{
  "hidden_size": 64,
  "num_attention_heads": 4,
  "positions": "rope",
  "rope_theta": 10000.0,
  "rope_fraction": 0.25,
  "tie_word_embeddings": false,
  "parallel_block": true,
  "init": "orth",
  "lr_head": 0.00543
}
Each number is 128 + 32 x the weight over the matrix's rms, rounded and kept within 0 to 255. Layers, rows and columns count from 0.

# layer 4 MLP up, 256x64, rms 0.128, rows 74-126, columns 0-63
[[117 128 136 151  82 170  98  80 136 160 127 133 174 146  87 107 166 142 192 147 134  59  87  92 120 132 137  85 154 154 137  71 109 165 143 209  73 137 138  88 115 132 159 153 151 122 113 127 122 137 124 117  97  84 149  62 127 134 151 106 175 156 165 118]
 [ 95 110 108 127 114 167  76 105  61 144 103 115 132 152 101 163 126 171 175 134  86 131 112  92 142  90 149 167 168 144 172 124 156 161 150  92 114 180 119  97 129 100 130 153 141  93 145 126 162 173 108  67  60 134 142 169 162 132 148 103 109 119 115  75]
 [187 165 112 115 171  97 189 120 136 134  96 135  95 110 130  93 123 163 183 158 151  87  64  80 148 117 132 127 147  90 123 137 179 181 121 149  85 122 117 188 129 140 141 130 101 114 132  84  79 138  40  96 111  63 146 133 124 118 165  79 110 131  45 164]
 [130 126  92  94  89  86 107 161  97 143 187 161 144 130 154 138  81 112 132  80  81 146 124 148 130 111 161 112 129 128 145 101  98 145  78  75 133 144 112 178 139 122 157 124 148 119 135 153 159  72 109 145 162 206 177 179  99 148 114  97  88  77 106 127]
 [ 95 108 152 126 159 106 108 129 128  67 143  72 120 126 144  59 149 144 196 119 217  81 114 125 146 160  98  99 174 127 117 150 207 152 123 139  69  76 146  76  88 116 129 139 140 151 125 142 154 126  82  99 122 151 134  82  60 117 201  72 162 172 157 179]
 [ 61 142 136  89 128 174 105  84 134 149 156 105 124 117 159 147 119  83 121 109 145 188  73 127 187 114 135 136 102 114 138 129 102 119 123 158  95  99  90 163 151 122 128 149 122  87 109 112 173 146 113 173 126 146 167 107 149 182 141  80  80  54 133 195]
 [123 151  97  54 159 130 150 140 163 150 143 119  76 117 127 101 124 145 144 142 130  95 149 174 203 139 132 187 125 150 181 108 163  94 103 137  85 152 144 122 115 116 187 161 121  86  69 155  93 142 140 117  86 140 112  33 129 102 127 129 161 133 116 113]
 [190  62 100 131 120 136  97 139 138  96 174 135  97 146 138  98 165  82 122 183 155 132  81 126  83 154 154 108 186 136 140 186 117 104 154 135 148 163 164 133  96 106 141  63 135 121 175 142 124 159 157 108 162 132  91 166 104  96 189 107 156 132 124 160]
 [178  99 136 115 105 163 134 160 168 122  68 147 113  88 137 152 159  71 132 140 104  90  71 119  66 144 119 110  75  91 179 159 172 157 104  93 129  77 171 163 175  79 115 133 131 134 117 122 152 151 140 163 107 160 137 184  93 131 143 147 175 112 111  71]
 [167 124 157 219  76 150  92 115 146 136 155 180 174 174 125 183 170 116 166 106 119 129  81  74 140  69 109 151 111 141 109 162 113 119 149 133 176 125  77 113  93 133 137 110 189 112 209 117 141 125 121 100 143 103 137 137 119  53 144 125 193 158  85  91]
 [177 107 115 112 128 108 135 121 115 107 117 126 104 102 145  57 114 158 121  87 125 131  75 126 128 128  86 123 144 139 120 106 133 165 112 151 169 139 163 140 129 133  33 187 103 150 121 112 148 133 149 136 150  93 172 177 122 151 146 115 139 114 138  95]
 [119 143 122 118 105 147 131 116 137 161  72 127 155 142 150 131 220 165 113 130 173 116  93 117 168 119 118 153 109  86 120  59  94 135 108 127  80  98 163 151 131 111  95  57 114  75 136 165 128 182 175  91 162 134 175 129  70 122 126 116 133  74 146 120]
 [186 159 138 108  62 175 164 137 130 167  95 101 137  97 138 183 145 125 124  57 140 135 125 125  91 176 150 118 135 147 136 137  90 116 136 108 127 122 130 108 119 125 148 169 138 124 156 146  58 173 139  21 163 125  25 190 138 167 127 103 104  93 140  90]
 [163 194  80 148  54 137 203 134  73 109 124 145 166 104 112  70 179 142 149 144 116 132  99 147 126  94  74 140  84  95 101 184 170 150 138 114 179 160 115 150 141 103  97 110 167 182 157 132 133 124 143  93 125 152 189  83 158 203 113 130 131 143  98 155]
 [123 158 102 188 166 172 120  98 103 151 201 201 129  93 155 117 109 127 124 117 107 164  68  95 158 121  71  88 102  81 113 138 120 112  83 171  95 182 120 139 131 115 175 100 129 109  90 189  64 149 145 137 122 131  89 127 119 148 177 186 102  63 166 206]
 [ 84 163 132  70 174 139 137 167  55 135 186  94 113 110 183 115 104 149 143 133  94 106 119 130 226 138 138 141 149 151  95 151 110 105 123 115 148 110 106 150 180 159 124 113 114  47 133 169 170 176 159 132 134 129 163 165 150  80 172 103 159 104  78 172]
 [110  92 124 196 152  99 125 138 128 161  98 166  83  52 158 134 123 130 129 135 119 135  92 120 145 121 165 114 101 124 116 159  63 208 145 123  89 162 109 100 138 139  82 184 112 121 148  92 148  93 151 102 172  71 131 153 146 132 185 113 178 172 146 159]
 [112 126 104 135 186  88 182  85 103 172 131  59 169 141 164  99 138 103 136 117 191  62 103 126  70 185  49  74 137 100 113 150 161 133 105  86 148 173 141 137  99 160 140 169 115 155 197 175 141 102  79 105 162 102  62 218 132 181  99  76 179 123 126  90]
 [118 131 149 123 121 151 103  99 132 162 134 148 111 107  58 121  72 156 104 116 101 156 148 166 135 116 117 129  80 169 133 103 151 120 201  82 169  70 171  90 109 100 104 146 189  99 154  99 188 182 116  74 121 164  81 106 101 131 191 142 172  82 123 159]
 [143  98 125 104 113 132 197  77  81  63 152 167 108 142 136 107 135  77 148  99  82 137 146 139 106 110 143 172 141  76 140 140 140 142 100  97 124  97 124 183 134 121 146 164 129 146  93 158 189 158 133 115  64 225 152 132 130 160 101  79  93 131  87 121]
 [149  98 110 132 109 166  34 109 160 135  99 150  53 122 124 144 113 128 156 147 133 126 150 112 155 104 145 165 140 202 130 148 110 127 129  98  44 100 142 136 106  85 153 137 109  93 113 188 152 130 169  74  57 148  96 116 169 190  99 102 129 143 121 133]
 [ 66  98 102 161  97 146 149 127 176  89 118 127 118 124 147  95  99  73 126 136 159 137 167 134 169 153  98 165  87 133  77 133 118 127 167  94  45 168 175 119 107  53 166 148 148 127 126 133 128 117 196 135 179 174 198 119 101  91 176 170 137 122 137 103]
 [ 84 141 114 130 101 144 112 136 115 160 169 116 129 144 147 106 101 186 102  52 121  98 150  75 125 145 145  96  96 112 157 131 158 185  88 140 167 122 169 118  81  75 110 182 137 116 166 125 106 194  95  89 164  81  89 101 129  45 143 123 157 164 120 128]
 [146 138 163  64 127 157  95 130 111 135 201 146 146  63 132 142 111 130 171 138 117 118 122 128 134 151  81 152  98 133 100 167 111 109  74 154 165  71 168 163 111 182 140 141 105 138 140 103 111 154 144  90 135 136  93 112 149 139 145 204 133 159 131 125]
 [149 128 166  81 126 139 138  67 110 159 139 156 124 137  97 207  83 120 102 147 115 128 178 164 137 129 181 163 107 178 174 113 141 115 143  81 127 143 105 176 143 101  94 122 151 106 166  73 133 133 149 109 101 101 154 124  94 161 114 153  76  59 151 106]
 [125 136 133 115  94 187 168 168 106 117  82  79  95 100 112 130 149 154 129 141 179 105 151  88 113 160 164 121 128 117 119 126 159 130 143 128 183 162 169 159 152 118  88 120 175 114 113 173 164 108 141 115  61 130 134 135 118 100  89 105 127 111 161 109]
 [ 95 140 139 171 140 237  80 115 143  98 180 108 104 123 147 130 110 117 147 179  74 117  85 154 155 106 208  72 148  98 157 124 150 163 104 144  84  93  93  61 142 142  98 128  95 108 129 136  76 180 125 153 137 233  94 160 171 145 110 115 167 121 178 137]
 [163 132 169  87  89 108 123 112 132 190 122 139 100 139 146 149 102 117 146 146  73  81 182 131  79  89 167 175 137 136 203  68 148 112 105 114 200  77  57 157 138 126  91 165 152 111 158 128 148 123 138  75 116 124  96 126 213  79  86 121 109 164  87 124]
 [177 162  76  84 162 116 134 102 115 170 159  48 124 113 173 172  98 120  82 134 131 101 186 150 112  70 162 118 104 122  98 115 141 161 133  84 147  78 142 190 129 122  96  86  74 114 120 114 119 165  77  90 150 146 132 113  74 131 223 101 128 172 188 171]
 [139  75 112 159  92 143 145 125 125 148  86 101 189 173 165 184 138 124 119 135  91 182  88 173  77  94 164 160 131  84 140 105 161 138 122 156 134 120 167 157 113  98 118 139  85  97 125 109 155  55 117  59 118 168 126 157 110 143 197 156  99 122  81 109]
 [116 144 148  99 146 125 103 137 179 181 129 122 137 128 134 100 132 125 124 125 169  43 100 132 146 156 115 149 105  95  91 144 198  87 166  94  89 141 100  85 143 121 145 216 178 138 174 115 121 186 115  93  32 153 189  73  67 139  96 141 192 135  89 154]
 [102 142 109 103 140 143 107 113 138 129 138 158  92  83 145 136 195 164 133 118 114 111  61 130 158 143  80  46  68 119 133 120 193 107 153  35  89 135 182 129  79  91 178 156 153 149 163 132 124 144 144 160 127 159 159  95 116 123  93 127 170  95 148 166]
 [133 141 161 189  93 134 122 150 143 180 184 131 126 114 126 165  94 132 160  95  78 172  93  53 161 145 157 115 175 111 122 129 116 172 123 106 132  90 128 195 108 124 140  90 112 103 181 132 122 125 128 118 160 133 174 168 142 137 178 121  82  96 134 105]
 [137  52 181 154  83 105 110 124 125 146 145  61 122 117 176 135 117 152 120 144 116 130 104 115 130 137 157 105 135  97 152 124 161 147 143  81 146 131 107  93 107 109 118 136 153 170 129 133 161 108 148  76 158  95 192 139  56  68 153 101 181 138 125 161]
 [124 145 120 143 166 155 126  74 126 135  85 132 100 151 148 135 114 169 135 145 178 138 162 187 125 108 142 154 113 124 135 112 160  98 139 133 129 119 123  97  95 139  90 150 159 157 170 124 121 146 141 131  90 126  96 140 142 119 135  70 116 115 109 130]
 [ 92  78 155 113 159 114 153 131 112 103 177 148  88  66  93 122 166 105 102 106 107 132  26 104 138 184 185 118  61  86 157 127 161 107 118 194 147 126 118 156 179 169 165 103 167 109 169 176 120 130  95 139 134  95 131 124  92 114 157 181 135 188 183 150]
 [122 152 138 172 156 122  90 122 169 142 120 109 129  79 126 127 108 114 150 105 128 125 128 105 194 131 155 142 101  91  89 114 158 163  67  98  49 138  83 171 141  71 159 171 142  88 157 126 133 123 123 158 131 111 125 133 124 115 114 170 170 120 139  76]
 [141 150 142 122 179 122 122 151  74 139  74 113 138 133 113 168 143 121 109 120 123 105 182 113 175  90 133  70 161 138 146 129 131 154 123 129 138 161 142 160 128  95  76 118 141  89 106 128 125 114  95  96 145 198  93 147 107 211  77 193 211 103  98  91]
 [185 116 146 106  65 119 163 107 174 107 108 107 176 107 128 171 204 138 186 146  94 156 113 129 139  81 137 128 105 142 155  58 152 134 158 154 113 155  95  93 151 135 116  44 143  93 115 151 127 120 109 110 139 111 173  89  93  80 168  96 135 108 152 132]
 [174 113 152 190  40 172 135 120  67  97 126 102 148 204 143 110 122 152 142 129  70 120  79 144 107  83 138 170 117 117 120 115  82 156 113 131 171 102 158 149 111 155 130 166 148 108 150 215 117 161 116  90  88 141  73 104 174 100 118 134 174 129 113 149]
 [133 137 115  32 149 167  83 134 145 154 140 114 129 115 132 174 128 131 117 128 120  82 158 148  88 121 120 140 126 119 152 151 122 146 189 120 125 119 155 129 124 121  79 117 100 108 134 116 142 159 162  84 124 137  86 143  97 143 108 168 115 106 112 138]
 [ 74 118 116 186 182 101 144  99 122 128 169 107 164 146 123 127 134 127 116 148 130 115 109 112  87 151 101 163 138 156 146 103  91 160 125 148 167 151 144 139 114 150 119 109 139 141 123 107 119 148 176  61 158  71 121  86  95 104 130 117 160 213 132 110]
 [156 154 194 136 154 101 121 104  96 163 141 117 139 138  77 112 144 120 128 200 142 108 130 132 122 109 154 164  91  93  81 128 160 153  51 114 124 154 117 156 168 104  54 111 126  94 130 105 106 121 153 170 124 103 139 175  91 154 151 109  98  91 120 115]
 [ 30 119 107 146 162 108 173 103 134  91 157 127 126 131 190 120  78  76 133 146 123  93 118 191 109  82 121  79 180  82 122 132 162 103  88 192 174 130 143 164  83 172  72 147  97 151 203  78 131  86 164 161 162 101 132  96 172 132 131 127 123 130 104 126]
 [105  86 110  89 146 152 165 170  86 157 108 111 115 162 173 140  99 133 136 163 155 201 107 138 100 132 120 152 119 118  76 132 205  88  73 158 117 114 142 107 126 148 118 117 111 130 178 134  63  98 127 117  92  99  78 191 155 166 114 113 105 128  95 166]
 [121  96 144 176  97  83 118 134  87 217 186 123  97  96 111 187 105 154 155 215 138 137  80 125 118 127 202 137 132 149 155  87 124 101  84 140  90 176 125  85 113  77 196 167 112  96 189 150 127 115 135 127 132 100 130  58 159  91 107  65 169 121 133 165]
 [154 116 130 108 119 170  93  89 201 162  97 165 169 160 141 135 130 106 118 111 111 110  75 135 144  35 131 129 132 112 129  59  66  82 145 188 130 130  99 177  98  94 105 150 164 125 123 173 126 146 144 122  95 114  86  88 139 184 127 159 134 162 160 108]
 [ 17 119 124 179 132 169 170 167 115  81  70 153 145 119 153  92  62 136 165 188 121  77  99 166 106 131 117 147 166 135 113 178 176 142 151 118  66 134  94 153 107  77 120 143 175 136  86 119 138 152 153  99 115 159 126 140 167 112  99  99 138 170 136 145]
 [137 140 154  65 121 125 139 129 108 136  51 138 139 161 130 114  86 129 114  86 159 176 139 101 148 110 161 137 120  62 119 164 126 134 172 192  84 155  79 141 131 123 118 150 129  81 128  94  81 184  90  87 134 124 129  92 146 159 162  83 159 174 205 181]
 [119 106 109 115 113 189  52 128 150 108 135 171 133 100 100 159 142 124 156 130 141 120 147 104 144  93 130 124 100 120 157  85 138 125 161 141 139  90 126 139 121 146  88 147 129  80 106 108 103 126  75 163 183  82 121 130  97 148 192  59 186 163 193 155]
 [147  86 132 130 146 167 122 123 151 132 156 146 146  99 139 132 110 157 121  58 104 145 152  96 151 154 189 138 158 138 137 115 155 132 140 125  83 113 118  88 104 191  94 121 120 175 154  95 123 115 108 138  65  84  88 131 177 140 165  96 193 108 129 151]
 [142 127  94 122 104 110  84  82 136 104 156  98 151 146 115 111 116  74 174 167 163 149 123 123 133 160 157 123 106 103 170 117 143 137 113 168  66 144 197 176 171 190 117 100 114 123  95 197  75  54 145 144 136  87 116 138 119 139 151  49 120 165 151  99]
 [137 153 105 115 138 142  85  99 141  62 157 135 135 153 138  87  89 114 115 104 114  67 159 125 180  16 157 138 164 143  80 146 123 100 147 112 119 144  96 131 114 148  80 177 105 103 118 189 175 153 108  88 160 149  73 178  92 165 163  86 137 159 109 134]]
# layer 4 MLP down (transposed), 256x64, rms 0.0968, rows 74-125, columns 0-63
[[ 87  89 137 174 117 101 113 126  88 137  99  93 115 105 230 134 113 107  98  94 162 142 101 138 163 128 112 117 155 117  96 155 112 138 133 107 162 129 170 158 150  94  82 100 148 198  64 143  93 168 115 143 190 107 166 196 173 139  92 146  96 101 144 131]
 [144 123 146 166 184 133  36  97 135 113 142 199 107 173 108 104  87 117 109 206 100 137 117 144  78 159 169 110 119 134  90 157  88 177 147 103 234 112 109 130 187  98 122  79 128 110  94 142 134 162 130 125  90 139  96 114 130 117 141 162 133  97 151 130]
 [136 143 105  93 144 116  64 155 156 152 120 119 101 171 191  93 170 123  70 112  58  99 140 151  98 166 158 125 118 161 106 117 120 103  89  84 146 176 125 150 179 116 127 135 140  91 106 158 120 126 112 120 111 144 124 149 204 167 159 144  86  55 144 137]
 [147 113 195 165 108 107 130 145 149 122  89 130 111  78 154  95 111 103 128 120 131  82 151 152 163 103  58 137  83 114 119  72 131  88  79 158 231 113 130 181 128 149 125 127 108 135 137 161 142 167 142 155 200 102 128  98 124 153 170 132  93 138  87 177]
 [165  80 128 110 103 102 149 153 136 130 141 131 123  92 106 115 113 157 104 115 100 140 138 226 166 101 145  87 107  77 164 167 106 182  97  95 198 127 113 159 164 182 109  70 109 202 102 150 179 128 105 132 110 111 130 111 141 104 185 180 100 103 111 122]
 [108 119 199 144 117 177 118  57 189 143  99  83 104  80 114 158  80  96 147 125 146 126 127 127 153 111 122 161 143 112 152 120 186 119 181  86 108 118 103 132 150 129 108  70  86  94 101 109 154 168 105 165 160 146 170 135 148 127 148  94 111 124 104 184]
 [124 133  86 170 122  85 177 141 110 126 129 151  68 121  93  80 120 159 140 123  54 144 105 135 139 172 135  98 148 113 165 153 109  70 149 196 131 174 126 119 131 168 128 130  93  79 156 159 132 151  96 105 136  92 162 155 136 197 163 127 116 146 106 112]
 [123 151  91 156 175 106 188 135  88 125 103 119 149  66 105  95  80  99 132  72  98 131 111 102 127 173 109 129 170 114 127 150 160 133 124 163 128 114  62  92 141 148 113 144 125 170 151  89  45 134  86 139 119 136 129 123 174 145 180 133 158 166 215 146]
 [106  80  87 142 169  70 126 177 118 142 100 110 108 173 105 141 138  99 124  87  73 115 114  86 104 127 115 150 119 132 161 100 140  67 128 108 106 137 120 117 145 126 173 123 161 134 146 145 136 152 130 214 132 135 212 183 145 178 132 148 101 126 125  99]
 [115 190  69 125  72 111 125 136 131 162  97 125 126 161 129 126 104 137 115 110  96 131 154 130  86 157 111 106 127  94  95  96 180 130  72 178  90 143 174 122 131 228 112 107 146 100 111 106 179  94 158 177 171 117 158 109 143 153 120 126  82 136  97 203]
 [121 157 141 118  95 143 137 118 172 136 137 114 122 109 104 134 134  89 128 155  94 160 156 150 130 170 157 138  78 101 150  97  88 113 141 152 135  93 139 117 127 165 195 159 165 152 132 142 157 111  96 123  91 120 100 136  97 147  89  90 124 148  82  97]
 [169  98 174 124  85 111 121 104 139  70 186 187 107 137 137 109 121  98 198  96 141 117 109 170 122 119 112 146 115 183  72 141 102 145 129 100 158 135 126 103  72 113 120 167  98 133 112 182 113 115 180  94 122  77 126 131 165 118 106 135 131 147 183 124]
 [134  61 170 104 139 163 123  89 170 110 126 164  97 110 182 141 146 180  97 110  87 116 151 106 109 122 182  99 133 122 118 105 147 179 117 152  44 103  85  94  91 108 128  29 116 177 153 173 166 162 156 180 158 128 151 170 128 124 134 145 130  82 110 131]
 [101 128 174 121 169 131 111 110 175 133 192 110 149 168 135 162  79 170 147 163 138 125 135  95 106 132 165  95 162  86 133 112 117  94 118 132  80 126 105 201 140 196 120  96 111  81 109  95 148 154  75 156 156 167 101 120 113  97 108 124 142 119 117 108]
 [120 151  76 145 147  84 124  52  65 140 157 142 141 160 176 117 114 195 153  97 151 107 101 136 158  96 162 128  48 144 123 166  83 105  93 128 110 123 200 179  76 148 129  97 138 152 137  72 186 146 110 125  77  44  68  93 139 170 142 160 209 128 113 143]
 [157 115 169 160  96 110 125 128 117  97 123  52 172 130  90 112 100 136 141 135 158 191 137 122 142 101 178 167 170  51 142 106 123  90 132 126  90 148 103 115 140  95 170 123  85 179  81 107  69 114 161 174  40  94 190 162 117 180 156 142 144 158 157 104]
 [136 104 102 158 113 129 136  76 144 118 138 119  97 119  82 104 101 145 191 117 127  75 145 122 209 172 138  76 144 180 113 134  85 145 167 131 134 157 140 162 109 123 113  50 132 110  65 142 179 185 147 172 111 112 110 126  96  96 145  80 130 158 131 157]
 [ 89 148 121 187 136 146 117  69 139 129 116 160 155 197 135 147 117  98 105  46 150 160 189 103 141 125 119 140 157 126  90  79 183 123  92  84  82 169  83 135 128 134  89 168 136 103 127 170 117 143 165 130 119 135 184 151  54 165 116 118 137 175 131  94]
 [143 148 158 153 138 106  92 164 158 124  87 108  99 163 111 101 118 163 146 134 152 117 124  82 101  97 115 114 170 110  70 165  85  71  55 132 169 134 117  79 201 161 169 193 170 126 191 148 174 116 158  98 108 162 107 114 123 127  89  81 117 138 141 121]
 [151  85 155 108 142 164  73 123  93 105 119 140 121 155 166 191 164 141 103 137 137  77  86 174 124 127 155  95 156 157 130 163 124  70 109  77 128 137 124  87 181 170 210  87  55 202 151  95 126 168 112  75 168 129 114 118 141 145 131 115 112  75 184 118]
 [193 168 108  62 110 188 127 107  99 138 154  73 118 174 139  79 141  95 109 157  98 135 107 149  67 128  99 128 212 125 111 114  94 103 144 122 166 120 178 186 141 117 110 112 124  50 117 120  88 103 122 132 133 112 117 158 169 169 122 142 175 129 169 168]
 [109 131  86 129 165 123  68 152 194 118  69  92  95 146  87 134  90 141 126 169 182 104 185 103 130 145  96 163 106 110 131 125  73 122 176 141 101 143 149 159 130 118 138 126  97 113 146 128  67  87 158 188 130 148 164 141 124  87 144 138 163 143 101 109]
 [189 144 145 131  73 142 170 200 140  79 152 115  53 153 134  71 137 178 138 138  73  88 133 124 128 168  81  97 129 122  91  86 146  82 175 124 132  73 113 147 105 155 168 158 152  74  75 137 105 107 120  93 119 143 101 197 152 141 139 126 143 152 103 193]
 [100 172 104 133 130 124 104 149 138 110 129 179 137 156 124 157 113 134 121 148  96 184 126 115 167 116 110 105 127 126 117 143 130 147 180  74 113 106 162 152  75  91 102  81 153 121  84 142 125 101 160 159  69 155 158 160 159  77 124 130 117 151 105 141]
 [131 116  99 158 146 178 148 135 152  77 102  98  66  80 164 118 172 133 136 128  85 102  97 125 120 199 116 115 151 141  68 153  80 119 115 123 121  97 163 134 131 118 163 134 134 159  80 166 110 109 119  97 191 151 137 146 103 167  59 166 107 137 105 151]
 [113 100  93 138 141 100 119  99 134 172 133 157 129  98 128 131  99 109  88 164 143 136 146 196 129 127 117 128 158 104 179 130 139 101 139 164 107 121  99 120 147 121  82 126 147 154 125  98 156 122 128 106 134  79  73 143 110 166 231 110 177 122 114  75]
 [122 112 142 104  97 149  68 109 126 127 135 128 147 111 158  70  97  49 157 156 134 171 125 141 119 119 166  83 172  99 155 132 175 145 145  89 150  89 115 109 128 179 153 116  98 129 132 137 116 144 158 175 136 126 153 203 163 142  93 106  64  90 151 121]
 [154  88 119  81 166 123  75  93 163  87 176 116 145 157 143  93 129 171 107 121 120 161 184 107 113 143 103  98 154 116  73 201  76  74 160 155 164  89 198 119 129 127 103 153 107 195 178 133  84 108 141  84  88 100 147 103 143 181 205  94 173  45 165 106]
 [104 159 163 138 109 148 113 131 103  29 108 216 163 137  61 131 171 100 123 123 151 126 104  75 125 157 132 176 129 148 103 151  66 106 116 169 183 112 132 114 114 118 114 198 144 131 133 151 115 171 138 109 115 131 197  63 149 144  76 166  90  61 108 114]
 [143 115 146 167 138  79  97 141  88 133 109  51 116 119 183  57 161 144  65  85 122 148  94 130  76 119 138 199 102  57 158 188 133 123 159 193 171 127 116  85 186 161 156  77 118  93 187 107 142 168 113 110 136 156 107 183  95 106 127 106 163 113 157 110]
 [135 101 104 193 139  67 113 100 211  62 148  78 123 139 142 146 166  94 150 111  96  53 165 123 113 110 232  64 112 110 125 173 129 175  86 169 172 126  99 154 105 151 160 178 125 152 178 113 183 123 117  87  62 170  88  89 192  78  86 124 177 100 131 135]
 [136 172  64 111  93 124 152 145  90 123 114  94 197 120  99 130 148 101  50 163  67 187 149 153 105 107 117 158 167 150 108 117 102 153 171 144 207 113 124 119 137 167 105  55  98 122 117 173 176 118 130 104 117  93 134 138 115 107 139 152 119 129 163 130]
 [167 105  97 185 139 178 163 118 150  71  97 115  94 106  79 137 168  44  87 189 136 197 120 170  95 134  74 129  98 156 126  96 119 126 165 137 180 167 142 141 153 167  84 145  87 167 157 172 104 133 100 115 140 144 109  93 109  91  86 123 106 105 172 171]
 [137  98  96 153 104 134 105 114 119 113 120  96 120 134 146 183 164 123 110 114 118 127 116 104  95 178  80  67 166 139 122  91 122 106 123 146 133  71 148 148 156 153 201 106 148 108  70 165 179 151 121 164 169 131  74 120 151 160 100 114 128 159 156 126]
 [145 135 102  82 137 140 124 180 139  87 164 115 100 122 122 150 141 101 136 125  72 134 127  84 144 122  69 111 155 122 130 154 117 134 106 136 166 150 151 168 163 127 120  99  85 137  73 156 151 127 148 162 112 105  93 135 124 129 130 147 165 139 127 111]
 [145 119 119 129 137 109 193 128 132  72 112 143 152  86  83 105 136 136 106 177 165 139 178 159 115 123 128 163 134 139 148 141 173 134  48  80 114 121 146 221 112 130 150 178 107  56 126 115 167 110  72  62 109 161 111 120 155 119 171 127  95 120 141  96]
 [176 241  99 158 165 143  71 136 113 109 160 136 102 119 115 139  91 155  49 180 118 153 159 151 142  88 111 115 126 123 113 144 154 154 139 120 146 144 128  85 176 117 160  97  86 188 160 146 115 109 155  87 102  99 132 156 164  95 129 123  79  88  76  86]
 [164 111 101 120 127 137 176 151 157 141 124 114 192 147 135 138 144 119 125  79 164  80 131 211  95 130 131  92 173 131  89 140 120  94 131 150 120  75 160 118 136 114 124 177  85  67 151 100 112  93 121 160 106 120 115 192 156 135 103 133 112 140 113 128]
 [152 128 165 180 136 120 115 146 108 159 118  87 132 102 164 105 116 128 127 100 192 114 117  99 132 137  81  96 150 137 109  80 119  91  99  96  99 149 191 105 188 138 156 111 179 154 138 143 129  87 106 114  96  57 101 146 184 159 194 161  49 111 113 150]
 [144 135  98 165  90 106  91  84 203 101 149 123  89 140 139 106 110 149  77 113 128  99 105 123 102 177 109 131  86 126 138 153 146 189 119 106 113 191 117 139 151 112 233 124  78 134 105 145 119 112 174 120 132  82 193 123 131 142 107 150 124 114  89  88]
 [177 157 135 231 112 127 136  93 128 114 146 143 119  94 146 120 130 101 143 111 156 124  95 107 166 130 145 100  79 110  78 148 141 122 125 160 160 126 124 129 151  57 105 125 108 175 144  91 157  63 104 124 117 157 170 121 133 124 133  97 143 134 158 149]
 [175  92 149  83  73 137 122 166 127 154 132 151  89 101 126 127 131 119 122 115 112 140 168 128 192 153 121 100 120 101 120 130 148 126 121  90  51  98 108  86 134 119 103 152 176 107 127 155 123 167  81 169 109 181 149 195 184 149 128 141 101  75 122 132]
 [147 150  98 143 167 120 104 170 131 142 113 144 151 138 160 141 126  98 160 112 118 119 147 126  96 170 136 117 103 121  65 149 106 165  82 117 168 131 111 174  77 131 109  96 163 182 116 120  92 104 178 147 146 131  83 168 145 111 112 171  91 100  64 135]
 [176 102 105 110 147 156  75 141 149  99 133  87  80 146 161  89 122 193 195 147 158 143 142 110 125 190 148 120 163  97  53 135  73 114  88 150  85 166 109 130 126  90 141  92 149  63 105 121 153  88 138 176 168 128 135 148 120 116 201 148 113  96 104 188]
 [131 176  77 166 125 137 138 117 122 130 165 128 112  98 144  93 138 138  71 139 108 120 145 141 130 127 155 142  74  92 209  93 175 145  65 190 130 114 108  82  86 115 107 118 117 126 124 158 152 153  72 106 127  99 113 115 163 159 160 142  78 136 169 151]
 [104 172 143 141 213  39 113 139  97 129 169 156 111 120 145  82 107 106 140 159 126 167  91  90 124 110 138 157 143 129  97 126 150 186 138 142  96 111 160 119 194  84 158 106 107 119  81 137 141 132  86 145 128  70 108  99 110  54  93 183 147 162 169 134]
 [133 144  74 151 136 155 126 141 122  95 207 123 156  94 117 115 145 146 160 140 173  97 145 105  94 127 147 113 106 124 173 214 149 119 125 107 151 107 130  67 171 128 122 113 123 131  87  75 113 106 168 156 129  73 120 187 120 113 165 138  89 160  75  97]
 [182 129 110 120 105 109 114 106 108 126 155 125  96 125 140 101 148 180 110  96 159  76  88 181 147 133 150 154 103 151 148 131   9 194  75  86 147 130 180 104  68 141 115 162 191  82 138 100 152  77 141 154 161 151 121 172 178 116 123  74 158 185 115 108]
 [109  69 229 117 117  85 121 148 106 106  73  93  80 120 186 120 105 178 157 128 172 170 148 128 122 139 123  95 175 130 108 175 137 162 161 179 109 112 152  88  91  99 103  82 100 201  93 112 115 142  71 129  72 161 109 150 107 168 148 102 184 125 157 189]
 [119 126 113 161 154 121  97 170 100  95 144  86  61 135 100 120 202 108 116 140  80 127 124 131 148 161 117  90 166 159  43 130 152 127 106 105 137 104 134 123 151 162 118  82 136 216 135 186 192 152 128 156 152  71 143 114  25 156 116 172 106 117 126 139]
 [122 158 145  56 148  94 176 128 198 111 102 189 133 124 104 126 104 114 138 146 163 181 153 130 163 105  93 113 114 143 148  96  99 157 131 120 153 138 135 106 114 140 153 149 116 122 101 141  98  92 174 166  82 161 106 125 118  85  74 132  77 169  78 141]
 [ 99  97 142 142 182 135 124 112 144 180 205 131 166  75 150 128 159 158 125  98 169 124 124  93  50 122 106 113 178 188  94 137 120  82 125 105 120 123 131 105 109  79 156  66 110 133 160 150 144 178 176 158  85 149 126 134 120 106 121 190 122  78 123  71]]